From a checkpoint of a small transformer trained on Wikipedia: width 64, 113M tokens.
Each number is 128 + 24 x the weight over its row's rms, rounded and kept within 0 to 255. Layers, rows and columns count from 0. Numbers have three digits each. The size before them is the row's rms in percent of the matrix's.

# o: layer 3 attention output (transposed), 64x64, rms 0.22, rows 40-63, columns 0-63
# v: layer 3 attention value, 64x64, rms 0.247, rows 41-63, columns 0-63
# up: layer 3 MLP up, 256x64, rms 0.271, rows 0-76, columns 0-63
# down: layer 3 MLP down (transposed), 256x64, rms 0.268, rows 0-75, columns 0-63
o40 091:146119115142080108156103099167062141095108145131118156104136091090139113107142175180144137100101160111139151126118137110108086154147115132103134112130140139119152117147093131161128107127121145
v41 102:150121129137110118146144139113115128186126148130150119174132140094122145157145157127126087113104156111064105153110144176130158115137156138118082148113117153133134172109097170147150121123104100
o41 104:106106153101156123140181125165077078159171103133168125076137095136119100094110120120081142103107142142145129141119122126126156149137097106135114113110132143114127155136151152105108110162119136
v42 115:153150089090124113101150158105139131091137078139127126154132152130104142124101164175118138082115147116119094134113131177121127167129071150102139118131132119113094134164159137147141166124117109
o42 113:148140143115145125123121180120143092137132099122145126099176139164123144158128073114168160150093122134163146168134144111122193132110138139119103131091147118146151099107114162098116130156121135
v43 088:152147122144153140121109123111159119159128095169125069140112145138163135173120089106066129085124125172130134102117131180113116116100126119111101151095127131173123106137162141112128137127115134
o43 096:147135147122139110145147127120147112129112126113140143152149172100152103105125151161131120131111158163178099147168128092154164137155146116127163153120159081161128179093149167125149115145129096
v44 105:112191131117166077121140147124119132142094155123118092137106134128117137071117111137138127101125134134116106108097199128132104129145126158135133118158101139117105111156126144175151137111132180
o44 100:138166158173147109129120111135126083113138163128125155103125130139087116125137116142121142147114082137141171113175124129136140102130078139145116137129136076081151079121143141093117102121114083
v45 103:092162102149115153111169111124157142100146146133152162097103103116083130141137166141099144113098125111147134155115080146141176107139154130153097182140111174126104142138129129123102101134143123
o45 107:124103155128162150155106136164116143111125122127127150138087136134133127116162077172172117153144157139132148152152106121100119112092093116079153101093125149157114142143153157110132138158137182
v46 113:141118206103147110081091154141118175132185153134099133112152133113141159123143131120131094115075156125161106139136128131104140118110115121139107098094152109125107114141123115163145104147136120
o46 101:151155150153122099105125131160138123131125077140177150157120111154148101118127110139111066170115142122158154162091129134118116107180120137132109136115091136129156155107095087134170133134131115
v47 109:124157119100130116091140107143096170115122144143129093108143130147158132157168109142122108119107109129104146160141134158127114155145109150146101113152091125138081096158202094141141110161146102
o47 102:171123168128148114126119109086132102093156133102138094101149157130140129133121106125126111124140176137107159138160058152111144096148121123126139160115169116159158144097116091094124140112144155
v48 097:096152138089094165111124150142136152065138097104136084144154176100133141135086145141138152151119148117140127138141139130136158132098115105156103107119097130115090128169135124106116106185132122
o48 095:108134110146136136153107154120106125122137156122106142124108152124177149160098132160125118120093133122111125176102134171097143113121105128115124095142123153177106132049132161117168138099116161
v49 102:112175102148122126118129135160096151143125112120159143098144087105126137087104183137106129139167131170102134142151125160110121172144129143151187112136132121097074132138141109128137150134109097
o49 109:132144121106124147141110144132157060131134144107115127119138142194143124173151122137134114099134119149137152099083147133148123100119141165122158137136166151151138106141165131162145144193155143
v50 108:107139158165144095097078174164128140119117122086114116144155118139139136137134114085164129115082171153118121183145144109109157125137081142106122168113116121137146116139135131100137124140090129
o50 105:134107121099185115142153128127160138141112134131145181121125169150203131093140130141110150134132103098151140136122143165123147127171129105128096140137113133104180099112152105155128092137135152
v51 099:127106139098102136125143128137124117151074127139115136115136149110106171154126118137112151128123129137111165160133118104097087138139173087116138127116158114198122154124109129126048130125103155
o51 093:135101088095109090114120152159178137127133118161148120129147129145106122099084111151120109084121118122124103085104132123146147127141118118169177139126121156113077109137117144122130134058140147
v52 095:150137137170131111139128147163096146097045156128151113103096123139088135107123128135116127120144112142143134127129138125123138158134116180110115145151069139150125141144085119149147149112071134
o52 091:109119142106145097135123117157119079121143156157121090118136158138160146126131157141150148132163123110122155115167195114167132058129095097154117115138125117118141116128145136147094082143111125
v53 107:122158159140116115116133133084159151132086129115089090145086111126089156130104095096162150091122149161139131125147091085151121114137132137098168121079125147110136133151152166149105138128136133
o53 107:119129111186169125146142143110105104130117114135113097157121178134092125083112128175117145145156076139115113146102125117111155114174156098133151121127104105113126093156095092108131109121135151
v54 117:087120118141144110156120089171151161111111102108113133145094115101138127141110142113100180125127102172117117138157139088144090109131177125173128154164108078154113109139111109122131117128146112
o54 113:128108113135122133159123098120113165097110188121129129134111160118130150135135124151146094080152131143147109093111140115132105101147173130123105174139149169069095132082138157132146141145138154
v55 103:092099131107139124130160143165109133111141114125131117109104153154135163163156132155124153089147140170136088127114105133157081179109105149087105104094127129145095150147105131124104169121135092
o55 103:120130091140141093099126151091097140115177113155108158145167138110142149135112140104164164122100141133138131126072135086149156087135162125136147159103108110166122160112116132093103135135098128
v56 096:143156137136134155114127126163077164151157116137159185118137125107135114126157132108153166148129095126122114147120105083122104121085151155104107108160126086098108122086141176134106132114140149
o56 101:130135116162092182150109145164115166100152109100161166111137151135094167128162116088085112105136130136157148112115143099132144132145104133091101110158138164156145122169140125121134156115117112
v57 100:107111145132128146140129164128155104145128113124088169098131124108129141079101143139144128087153109141156116124082128091139157120161186131107147167144168148098148143086139145138093114153111113
o57 097:129151097124158151129098156157113115149139136157136153122090093170113164114140083115142167126136109126134090126137122112150116143131158157102102127114115123121082145174161113156133133060110107
v58 105:157140162120097086131142148141112169076107077119122153124087105126152167094135123165118116138146137099111141158155112109147151114124109141120100168136184115133120133104114125119143148148083130
o58 097:149123150101133125154138132121091131117116130164157111122079159167176129117199123090121141133115143127118121173107140144134150112110161118157119117112163143110157071153107143140105140098119118
v59 120:087150135163089136108132106107130124185113064154130153122123112144106132112134137096109134130123119107132114142123129118170135202147132065141126123131131103110077147104133138137117145140144143
o59 123:144118159099094154141126076098132092109082108157131123104169121147112100121109106135153126091120123115091107100079109096125153132112118143113124110132096129151132119141158109100165150096094160
v60 087:137115148111113124142145098106130099144145137138136123087067141128161151108149200146108157126144167117081162127097113121162118088146150104112126150110146145117084163123129142150144118141129144
o60 085:140141158150090097125128111118092176093145130149129105091121103156134100107143073147080162125102100122126132134088108142144151150111140132139161150090141142161120168142139148135095101146142136
v61 099:117123152136170116152111132136145115167139153105103160134114138111167149123127109138197107107169104139137175151149100132086130099162152120123105157114168132131134107133175105132128095109100118
o61 100:136138104122110111141102160154144134114155113121091124160100126154132142082131108087116169116113141153148115113134090149180096134164126115098130135128123125103105116134088099141147098103200116
v62 114:123158133120110115092131111147094142198103098135112127101167146120145128109150105126118131123101115128162141133114099112169103150162120113110102151115128138138112078147104111177189129148154126
o62 109:118131130120115102103107121095144093066115072142132115124140132128122169094109115148109120097143132139121159145152088125145116147122137155169135138122107125104191158116146100113190124122102120
v63 104:126170116113104096093116132086119137151098130153081129097129100132153133092153138149138150069141188128140128139118096091118126119157153140135155153115104112119101144173130118121094150150121142
o63 107:132090149144141095140086126119145104120123134124175135121133174178112131117133069132154139162104094148106099154126078139125132125142104119140151181168115147125119124163123104145097116147108108
up0 094:130118119133118130124120167133127122141160136152126096096104144147131088104058152139101121156145133151150147108147105100174139186115130139095127163123128099094134155127122164133129155125068128
down0 100:129076189107141151113139125139104122130126078133123164162173145154103123184144094137127140142092151143123130127124126125115071140138121120106128157138132143139168151137146127113101168157155112
up1 098:094125167172166136096101098110160136112119124125118158116095128138090104144134129126173122138131084138108137092168107153145137138123069143102115112118122142109188089135129133134132093151120127
down1 094:134121123154121113081152136142102102109133171104138147124143122089150184122152124143088178146114139101140091109088116107078084148131109123075150135136112111148130122119156121112126099107117129
up2 112:089102132106099138108161145140103165163143099121132115143172149094107127089080117103107145095165159140135139134165154121117121141114129144151158116148092098127093156114083135157164129121129131
down2 104:145146097124154098130108077100119120122123163114133148144067107147124122134179134127112063130114136137104104169092139117138122104081145094149144130128143125132174112119120113127096154147095119
up3 089:122116104113127099109130087132153139125165100118137107128121127167109160110136141126179153165107132131171136106167076081110096107131128179152118145148116115147133159116107146182112109127117140
down3 094:118157131157132124116115083134115135140173119125116080096099083120112109140104122135174145181120137113130145089131155124152127144151089114130154142120092167133091119091110144176154122135152144
up4 107:115137142119128165128168127132111139133140164139127115152090106081155104144158138110112142122107162109077136155142129087102141111095093130112115147124101161151166133114114196162128134109100146
down4 094:158108151126146104159083127129089127114146118117152074151131167140148081112156131171107142098115093145110141153108134148139137173148133158121141176133172148148117130144134100118092116139134098
up5 090:132200172162125147140152183148147118114124101137112134095106106133129122126131112093131118137121136161090181096121111131112135156124138150093138089108150128165113148115177102120138126113112113
down5 087:157094131109130163158146120073155160146124091127155116103158148156136118142130128139108135124125105127143098115137159128111170119157150106142094157077089146124107094135139119111145148116061139
up6 090:150121143117140148146087110161134085090092098111132121135109107109119131157130190094097128133170131096108139096109144140165120152128148136065106128154124119136118140120156144093150108166126143
down6 095:118105167134075125147156177156128168117119118096114145125116127106096131100155066122124150153139075118143139108129118139134087127142150134187123148105136128141113155133135169142137123121088123
up7 104:154125115195097140097132104153114109128147126070103151112146169118131112138133106108123109100086126176175125112145133113151151119151156108134130147125143135091112099117124139138147108129184104
down7 090:103133142087119145129064134118130130118140116137110076136147075110157110141086142175147119126078130143113145153117124111112181137135129130138143160102122119163142161166171136121147135135151133
up8 112:129160136135142081142126161148126147101101170131139138067126116138138130132157143150132134120089090146164107150139118103114110134088113157098088086154100141094091139146151160154107107123107135
down8 109:086119120126110139123169101131124084144123184124152135107127137101118148081157181127158114171140184121120135114120103096154142123105097114130117115127141130162138140091163151128150163150130107
up9 113:128109096149147160105133156162099099183155121136142117133144136119148148127105138111089127108146122129143099139138140122115088106108179131160144161079087114103081117158135090131141130115140166
down9 098:134160134141124106128130117146126104102136120136139129143141152122147109078142162180122116107105101128164131140148097086127121121132095175150149099090144116161096160120146173101103111064124131
up10 108:115137126114119137128154107160161104134110106169108131162091145164140101101127146104129160113172115099147159091109118096116145156137119136056127125130096115134127123104088114111093160136100159
down10 094:127112131155152128128100162151129149105152128158126158140152098107147153168144103142101069131123133140123127150114178123112133140102086117169118157106162111142110115148128103133169138066164122
up11 097:161113125149092144170090172145148129136142139129125149136172143104091128116103113172137114095127153130128159143133139165087109132137103138112142134119094067166119126163132113109179131106135144
down11 091:126165146170098147096145102159128168123110159105123108124101114136150157170156132114116128104139121116124089120150138135101175087075125092149115127148149176113131144115127121129102180119136148
up12 112:179112117120138141133128129122124101091127117163090153123139118102166130153115108132118119140097137099083151145159126144124129138090108161153168138082136111171138127121183121101150083158158141
down12 102:129116156150077138119112148146083142143135131152130159119076125139142158126122176147108148107127091179132122110111105114088107140101101119117179147108140114122099125127168109098110153126158162
up13 104:111125141122136151116143138138148084117142103119075131145108173119095160109110097166124115084192168128115170157119166137132119134157145096125173145135125116155106135109088127112126124116113120
down13 105:139113126094156188115104125112148136115135112088149121108150130142126114145116173097173126127171136129111102131172111101106098121152147158151092122124142092140166129147125097152180103139111150
up14 092:101117122124169130138164132101134119114140154127144141165107115124177169135129110122080104119148089174128157098143122118142125170109122126094100119147147168090113148089145108124138157097109168
down14 097:173156145120096132116115107120110132100154083149136089130154113113154083124088137111112123132093125129113155143139137122114094126079099173138167121115107177129153158165123118107145138091106112
up15 096:134182105107187097173087108118147139123133167138124143132117090122177127144162123121127111133137136143114119127151131103117121118110112092100118115119133191141106135140098110141105161154178129
down15 097:174133157093158126111146113152097138141109156150132147107152111106157118110120101134095090115123120149123095130073123130096145104080146096145149130108113166125105170138130107115163122155141177
up16 094:122112126120108119157185100150131141123165126115083149128139141144147127161162127097125119115188133152129112117117140153170144093125176115122116133172144088162118146069118115125100119123151116
down16 095:144146136142162149068124156115113091127111126133156101114113138127151133142146094137119161135119143149080078173167123138141115136135134120177110074145107141134164136154109101120146121084128104
up17 090:159135110128183121158129159151131100187119107166090126126115128127083101122163112128108159157089097101135128129136116118135149136125162095118132105123103100130115126112176151180130097141122143
down17 101:125133136105090119123152131165128127072140151129128119098113144167143085138172132124104063133156125131124146156124132131139137129162138140109158162140115123154153118141079111085163090126162106
up18 102:092107141165163135125141114164132104159173157122109139096098084108107119120134130131104082135144067154145161126130142114168141118142169129139111162148147142105109141128109130143136094092153107
down18 097:167108151091119134104100150168102114114116134140164138124171144110144155114106107113132146085104152140106128114126086088123135097108141165134187108089145094124154123132137145106110129144174137
up19 126:161151084124111167143182110125132121130142102091148153147115130115105135110133118099126121103162108090105130121151108151144132098170120111104143157142131154111134077125120067124128171120151094
down19 104:124135153148092146161107116117084163156125142140152148149155105097147157136130113099146124141163181137145083147118149094133122140110129128081158113110121131106128165117134160195141149105144133
up20 089:126129067104135146134117158132131162173133107108093145134153085074103150159140128124103152141105117148130121137168170139111128142154123126176121101142134105098076139125129091137123133128154098
down20 098:129123138143110158110090097118110123123116131139150113123087125112121137119180135127118128088123153119152170150162147118136152181094148154143141107081112112156146182127137132110094098147094083
up21 106:135153152115094123174157143156106124133127090115144175143123142135066123122143110130111163114132134047130150129150115128111170125103136128089109130095109137104140123101101127144109148148092122
down21 102:126135165091137124129114099149119128134138145123127167114124123105133082104102153153162082107153143131093126112139113106079082092135114108163113095114139162140134107166120126165133129093137075
up22 088:179117131130134145127125158146140143151128139161138136091160131096149125097149090108120100120175178148112115155137139094134166124139139145114147109141112108095086144102083108107090159113113091
down22 094:123104111119130164165109145126165141145160122076140131143117136143095125158106151110150117150160118132125148106119087170080093183121121155126125080104139141154102092151127153128148100139127151
up23 089:122174090194126072108146156122124137115152114140099163106125151124108179132108124130115122137127089101133132147150093152143118111102146119106177117108157136121121119163117089121161117119098130
down23 095:148107134076088132116114121161135165095150114126063113134106137155177123127121134145141142114126136111097113156153097122149174133141114098132129142124161139084120129152132087138140136157184135
up24 099:087123087109176113138113159141152147124116158154117099101175091112136149166159134137176149113129082170132130122118120171098135105114100162108111112119109094137108144119133157144113106113125124
down24 091:132147160152111143113124116182133150108192140120125104143139114113111172174180128137115112112095133147115152122190126087134141191117120139142143115143122138139158154109140137146117126112111112
up25 106:105135111170105120090138138115122136144088126108091126138141146141132154162161112089190128128107136110108102133155187130128117102146105143148156101124086138147174120087117084136127122110130110
down25 110:132086152132179127157087138148143184153126095138167112134136145139130116145092121108114157139091120149119147107127127149135158130112162152131147138110186103156142117159118159158129125077136147
up26 106:112111121136107114134155103138178158124165137112117115163148160095099169142158114117091116132131136102126097104099147142161135073140100134128137136116115167137110159079087129131125161099094132
down26 105:161097191141124181106171115109113102124126078131117135100133098131154121111083122154132113120155153113146122145122115117141117102148121156146109112154117144114109113120112118143161129094189164
up27 111:091104107124152121138139159107173117144111139141139112057141137139148135115102147117136122138111169140152127108135138169169092122124150128171104119127108153113116128118155111148104156067156086
down27 107:130135155133112104134168144132122094130166141132115087138087122128131102118116096172110146123077104126140161110131124117113132130145100133094106197145147108177117106132125106108135113190149128
up28 118:109136095160095161131142111119116120163102100109122113165134161187134126147114111120133138151135156121140121143157187114134137121116113121098121135096121107165138147129135113088105163193129171
down28 116:176122086118156130141145125142103136152112156093116116123152090139129108131122118118139154160123132081132162132142137155140158127185175131110147133107126156116139094155126153139189145151135079
up29 100:135132105115173136140154129113125119147168137162162164128115094123137125154096158143081120140110103111150149127121106095086114125077150139139157093099086125127151172127104156109154099127117160
down29 099:106132162114148152138125130151137162140112159118114162096099120101140158106125150091141171135162115129143113096100135104093127111138120128112085103170101104121107135145174101086192128125125122
up30 096:099143111078155089118135117127161139100117145157117125161134126116106175106107139104110159134165153122113129148146154144137142082143140166109079137118085138120164155124168129132129152075128123
down30 110:194108127113136088112095135140156106128099122143127093131156080135130137129113126120150118123161161156156173110130143121101104126101104134134105129116128124107124127148083171180123140175166127
up31 100:152143105160104156114090145128117091112104109168080122113158122133164137130143102101148098106086093152122119160128155121132085167112100135121146103121120130166172163103141146145112149139154136
down31 111:107126142150111147118122126136111135076163096122134154116119168135174187096114139139185107143087111152116124131122126140131095156164118137114123139150113164121099104123110167159104167110101125
up32 100:079097126121121129197130159125130107143130153083154162139118120103096150124136090136162090120164118094177130141112168127130122109151136104123083122112138161131111148121115150152113121102101128
down32 103:120125104137160160124111105084085123129127116134075129135166149135074127106101137161135156134137130100112145121133106096111141127135106149159157162121160133111146102124144099067131185145124143
up33 105:155141104067115147100135145157146144110113150120142148190117117151112126110105116114097125062147161118168129119113172126127165135138136163105130130130118122103149095129106130172095154137126115
down33 096:108113107171108130184144077132083147136118130112128127097112110100184149097188104104143140149107135091114142156142091133099124131113145117120129124133087149102109126096140151132127101134106134
up34 098:157174104112136129106086114131142155112117094134091097155151119115146120136099119116135099137150114124160130143125115190112115148129091148082166101154120159153136126166077130127129096138131092
down34 102:099117123134117138157149116126092133131177133160148142142140120137118127093101131138106108151154119133135124115083077067137186149153139119157152132185082157158131119100127155124146122116131127
up35 085:160180115126125151137133112095153099135132104139141115124103101119089133145072142133112114162138109153131200151112162104090114135149128144097118152102145168150140140102112158124141154131100108
down35 099:143127088143169107162133130144180168131113146149161107178120124152156127108101141119117122138141127147131069118151090118135086163130143109168140136095125099141133128124132156150105083104151119
up36 086:096178118118139114099134163133137159129103126137096112126122087084149137099124164111119163078146152117127148137156148114156119140115119140169072122167133107090161137143115136165087126119133137
down36 096:126130116096122172109114092118124155132139095141123118147138134093097158163111134105145129101087136119095152105124097123079123111171121102153152113174141111111127111106162104119128167079155158
up37 096:142135117086125139104124097133142101188099112117106144119099104104157110143110165118130193160124145129158171108149146144152116149128093119071156102107140108137124099146095124117136125114102120
down37 096:135066153107102145079097130114175095101135118078121116188113121144104113114123161125164122126137105133147158139097116154099124182146127140116144127134158133112131106120144149103119149148137111
up38 103:127175149144127114159117148109147073142169114125088112165140144140140136105171101161104118126184098113099131164160133118128109137135128127138138121066124146142170130118130111106155128150146153
down38 107:143146110162109085140132147149102139169123160171111130095145125128135133150115127122168156143070079145119170177142098160131112150104128119143104132155107107152094143118125139094131142129100154
up39 090:109151086118118121115146084155171120152139164155094126135116121178139101149098110103096144132165101147128110112126126122123117102096128115133120099169111120140144114047143147096124115138148144
down39 097:162116176126136142144097101126124133122163120103141136150143137121101117119162088115083147082141148141139104156140086101118141152129110118166143113167129171130190127166163114128110115118150144
up40 115:108139124117125102169070141128164082093107141105114095093087151118105119155179105167151146121185136122117132117130123146122132131130114142138100103113132194136125122123137112142104148128105140
down40 098:137146083144160108062162152136118131184115114100148147086142119117139135128124163114104113160096141137160139134140156113108127149134142107143136155117140098119187112102107158097136137169132122
up41 097:126096135117132100102117121139135108170099087098100168133122120129133159112139151128141090150144141112140123134129118168113119116147165107145083094160130126092148104127180094199141131117117105
down41 095:176136127117143102129086124137117140112140127099133152112105094162166116113095138125126098168136144147130108174157146118125161120118088130097160137126146187151142134146088079108159123121130161
up42 114:160127155134099144137109132134124095113122105099129137128145129148157136137068108132174148116110165101101135112156113141132102122106115154144128128047119148151133151080131123147114145168114174
down42 116:130087126119132111088116135085142109123152154127142169109128112149125128130162103094137099107112141175114123143103151104102141105177163181107114086145117111139133126132089090115105142104170124
up43 084:104108133125166136081101110124074117156131118102086163151154152099147106146166119145115098160124123118169116073109120146143104098145122113135124166111169141113130100158135137170123129114124143
down43 087:156131077123103111164143142126180148123141146117152122155143141156133107096152147072103148100147124155082150150153123127103126168142081151110167160155121134142140157160124116106113122130134108
up44 103:126124112100156076195128099157154168126106149126122134127126143120127132090147151143118129111144100116132101136160080129144114091164168131095070133137141137134095129155158144147111144143127107
down44 099:149134142121099149046144119109134134138108140125113132100127136168132149158129102107134113131161138131133128125106145133166179116126100116146154176140156156163139089166125129103163148153125083
up45 101:172131129124083157121167104141088135118122140150111124160108104146107078092106135105144147145126126100157127099143151128166102094123138126113161139109086156153137124123175135186109154139119135
down45 098:119111112165134102081139103118125121125131141108111122172153078176073124184130124150146160112151146156147113090070106126116140134113146100146101113111134102125164141112142114106133144127138125
up46 100:133139099130151128082088174122106106145160154147175138148115176125143087115141133126116117177100113150130128119129126117141131116149186122125148165128098077141141086099128114132135127090122117
down46 108:161148142132101084114100112118166112096115146128109118102104109109158132140115137090121105118080096185108085128077148131117143144170149091120141148113137141091099166127108130114152132128125121
up47 112:130121120127103130134139099121164124153179170163099151143113132158132131125124192130090136125123159176083111095136128111155129101140162150098096144170146123100082134137115114144149110138123120
down47 088:118159176145136089097134127119091137125120117113141131134154157118132143122119124152169154133143143094144104142078130152131154054082130100137129093141089117119189135151141131131113127133157129
up48 113:125133106140187107137140155102057150134108099120134156130141194104145140127147103124108106122118137123145110122135107122141133140115135137125126108084129092130124135147154105132156202107104156
down48 112:111123116147156171092142109140117118126122124104093120135097152124144132139121107143147126136136135183132156099120120110108082142170142153165099111161095158108160100104152111149114133202111139
up49 105:168114091135134137154092120118158150104151136167108105111117102118149090151129182148135093114192109140154159128123149136108092130117088159119149116151124131139127106146163112129093112146160103
down49 100:132153141137090090128105152120105132146114109142113111157146148117202110110130132154111195123136157128148142141101156120137133124174086127188120136151139129121103114146141162128130090158130134
up50 104:069106090142143142141144128159122115134125111085098170132105135120124173138140074168142103105124137088165096100138138095106141109128134103132156129119139148120108151116114132172129120097158160
down50 104:109130119118151108164124087140113159102115177121121166102153085160153155085136116136154153128118119114074126114112124145168107112114091132110069114124130128109080096117116112123120132128096127
up51 099:085125080063154130119109095176127130165111134116105132112135142113140124112147120133138165143153109143116135103144113162141096123125141098169085102118113139155074171107119109104126126102124119
down51 094:098117102173125177110144164127105131111138146113151159164122107115124094139126122097125170172128128105116140136105129120134158144142138130118168154105155138117141170146092109087182104153163126
up52 080:104163116138122078158118099148099125128160126158115088121070135164163123108104156120104121116118121160161146139132121177151091117118156122109106159135133111131110156131128162147101094141170121
down52 091:133124161136124191129147122126110166122160075115195107130142148153127143126145116110125163149150118142114100141132095136100151124127052119151139145128128111084108160134127104143111146141140119
up53 111:131174139127126121116113094127125166129169141120106152122113116118105146083134137109141112120127148142127130157174108137106096148086090137128184126105136165130117104147072110096125104152147181
down53 103:145089143092106130106141105168171107158128111093105141098110147160157152135083111152145125153121124148133112139108177150150120139134088164139170155148137113139108111080156139125120089115110134
up54 113:141130083148125125125125184143107102103139107187136113150124123145115127130099084133122144148094161138119145174138062128137112088154124134128145103091107123100139106140170129156115111149150136
down54 100:103118149103109150159111102126152129122135124133133137128110168085146112116129136166129135103164155114131133123140163102103161141131146140114152169146176168143110179150142144104118072091090098
up55 100:128112098104113102110124142093155132131164151162111097129150139137148162096107150130102129136143130169178108152154181103158163117115130117142114168120099105101112107149091150140092136121084126
down55 103:127145154175074174140110126137136124113145071148170148133116130085102124123131138089142125144145147125105098106144134147126132096118092106099127147138165137139161118098146091166110128102121167
up56 108:151099136127133091104131156113140118099169132117096119146115139130127201180161098124158084158081123123107104127124135126131127140151127155122165084118118122132127140116124109118087102102154094
down56 103:125128162098126102127149094098101164122122092143149128092105123170124136147115096115132146112138120110102095126131138123164173123062083137114083133148138125099092124128110084151132151110108144
up57 109:145146096170104145129096164110155106107134118115139131138117119150076180160145117134125080132101136105129125095130124114105097120141160126076155142136161166118174098138164141140130161133136116
down57 106:104141129163110134076159144123119134122104154126142121129136141126092129149112121097088151103116122139166125118154132145125071137080136087091082123153181088107148145138122161102142122116128102
up58 095:097123141102150147110137108145140126182141097131141155138156137158121121173109115149121129134110150147173150090148120115170152115064144134121125082117116134121127081172116171121133097118137112
down58 095:128131102130132123137108098119131190090107179160136103121127150156167160099107112127108155127163066105101092139101108119127109119142081133123139135150159083149137112124143123135121155116114144
up59 103:150147138121150124161132145142125074128141112115127108135161095118110099098111130143150150121120126171125110140123139128163178107159108147138104079145103080145148117178130158103091103162092130
down59 109:162160103125123097089106110094155106157182132109074151134131110109146154132164151121118110133089148113099129111172123123124137124144108091144132132106145125148159170119098096103173123138109116
up60 104:079116138127094156103127123144147173128166105132121135163107131109122090162108109131108158156088134130105164134148103162140092107084113116138112144142140113095109153101138134171099145123080136
down60 106:117104111115148131153127152137120118137138130113119108129128159103123120119127098079148157129064134142127096117128085169123117135125114118124086180143178074118141087087155113156164141136131131
up61 099:116162138145105130134166128152080100199121113086103125106089120129118123126150130115143122093101145123129151157171148078147159102143111105136148133146119119159096134176131108093121136145136131
down61 098:138122150119094132110171118121145114100119133131135097146105100101114136123097147099112168113120092115149107158106107173152160118125192096116122132096145109138125142082141172151158112120166155
up62 091:137145112110117159170078130127127102143148122133098143132133138132145147135153121151139130100104105096131153115156131081183084119126187105133087132105164147148085118108101115120140143123170111
down62 097:112141138099112140115133118099172136128121135125094114113153093077100144140124137148160066175136136170095120116131128123093101149141121127155136104148093148106166097134097091148132130162121158
up63 119:111153106133123137131150133128099149135139141161131131141200152066119134137127131111103143109134099124166129146125123140093114135173107107098124091090108090136146122118124188165139103138166130
down63 111:103127164119140113121144096146109118134108136104153144137113130154091126153080112130107118166159151146148093148132119170099120128118189100128096155092179121125152154121152153116147101111153163
up64 104:113099146129141181076183134167130139134152155106133140106164152145113126129146133157104131125107154108102111125133136087153125099106089163116111146148151119162135164127087162107095129157131119
down64 098:125149124133131030130122148124118106112139083156125143171101114103099106113130148111122138107151135142150136119110111139154143094116138113167138103096099112111113133175171145111139130112150162
up65 099:164164169116097127111123151155151105100146097102096128176132116132119159118152114086095118141113093124122124118181113065146142159150123123099142114154118131146173119164151145115133141118131135
down65 099:128082146101126072121161113102137137161129170135134126144145146136114082112135179154137161098145093148142151135126100138131099127135135119151127148071101110100133114134096108101097087098133131
up66 110:112131154108108199113158135159126133116097111108127120139109143074105115124123121112105106091155118136114166138100162173137109112172116156133156140122097145155117133110099114085130131095126164
down66 107:144121154141105096125133132120142145186180163127154120112120108123163167128156147125155066128151133126136097098110110161074119093114089130111115130147140127150113144110121091101125108129139093
up67 092:137184142153114105152113114132156115117139097151085153123147122094177120130131104123113112111088089123117095154143129150136133158137115108126100155121160094132172097093156180125134156148115114
down67 092:111092101144135134149161116132134150146132125134162081136112136153108130113141116123184187113116082175148096146130147133109127088124153147096126132121127127072120159117105168116150113134093111
up68 104:129173124129104137120156129156101113113117110140114122157165130082153172068152143127119131119109118145125141129118120130111077156131075158121135076156101160143138134150131164141154098123155106
down68 108:129090107132122102141173094129133111121105086141153134102100152172146149114162144090144139201114091115131164148138163119136089119112146132099117105112135110094133104139146096119130151147111108
up69 093:144150137125112174127104147150101157170144145105129113147141128107170111146152136137143111102125138130151094157126131128074097100113079119145107123154091165129107090109159108145105159175106140
down69 104:122173121090107124129131112093100142103123151146127114147075100141137147130135096121135153137109076116165112097153071116154068107119119138097098116125131095123152149150126105124150165132125142
up70 102:095171129125126142100122120145135128130163124098131105148111161130124103144139113099137146111140087153131160146117123109197111115128091165141074123130139152099127157076123148128077114093129143
down70 110:122100142088129137112139122118133123178085107145123126168123078140141126102137145114127101175146102058140124114116169122086143108101145127094133130144094128143091153132111105109159142122096128
up71 096:147095140127121171081152173108128097181120144108111133149109128129112107111098137139080142119164130130170156170127128130137136147201114136093095112101125136132152136156117103117120132112125129
down71 086:119098121133124079108116102115163163108096126133111104120118130111126148106141123154130177140094129142100130173134098101122160126099094072135095139146166146109141159147100127143097113077149123
up72 101:173135122138099116106152157140146123131138132094115119125101122121150116098146149091102132136102081144110174077158152126162114127105086122139145166126131125108095098127088103123137155112074102
down72 092:173089123125107086096139095122159148099136102126110140136142114156116141150085135166109174125071138159115141104170093161111113156124113138134092104121156120150135158150133157112151131119136133
up73 092:135135152112126143129126111190129110098100170122125130121176118133149138108134131043114136158146155141105135120150122165130133093133137157121097143115118123144137125144158143118199110153118105
down73 095:115146159133154129168112137125157161111111108099123178105105141098150146150088127162116134130165082118124131091137093149115117133109108070118147129082130147084151159121125151129144153113157124
up74 095:160158103101138116092143115143153109127104106178147160135172171098121164119105098088106118159119176114146147127115132151129140122137134140111136154113105127070101105174130115142145107113130105
down74 099:111143104133137159118074157105086117103143169113106131132108143164129147129109133155122139107151101114110093107117148107159113144148138103153133097149156115175115160134137147055116147156105143
up75 101:113141156171118112125118159107127100109175069089128134139120123139122126115123099171117142145140094128180127125138124127132145074163111109150149067107145093141130114137105123141101102110101145
down75 099:112102147089167144137120114084115130106084150123112149122143072159105161109137100142134118119152152118157102117163107101131114111158133170112082108121121125151164129150103091151098161113127112
up76 098:121138083145119168084138141155133148114114136106130117117121129146136126162138100140101141148102131165154128175123123123117097105137084143052170122152149132159090100151172138119139126114136155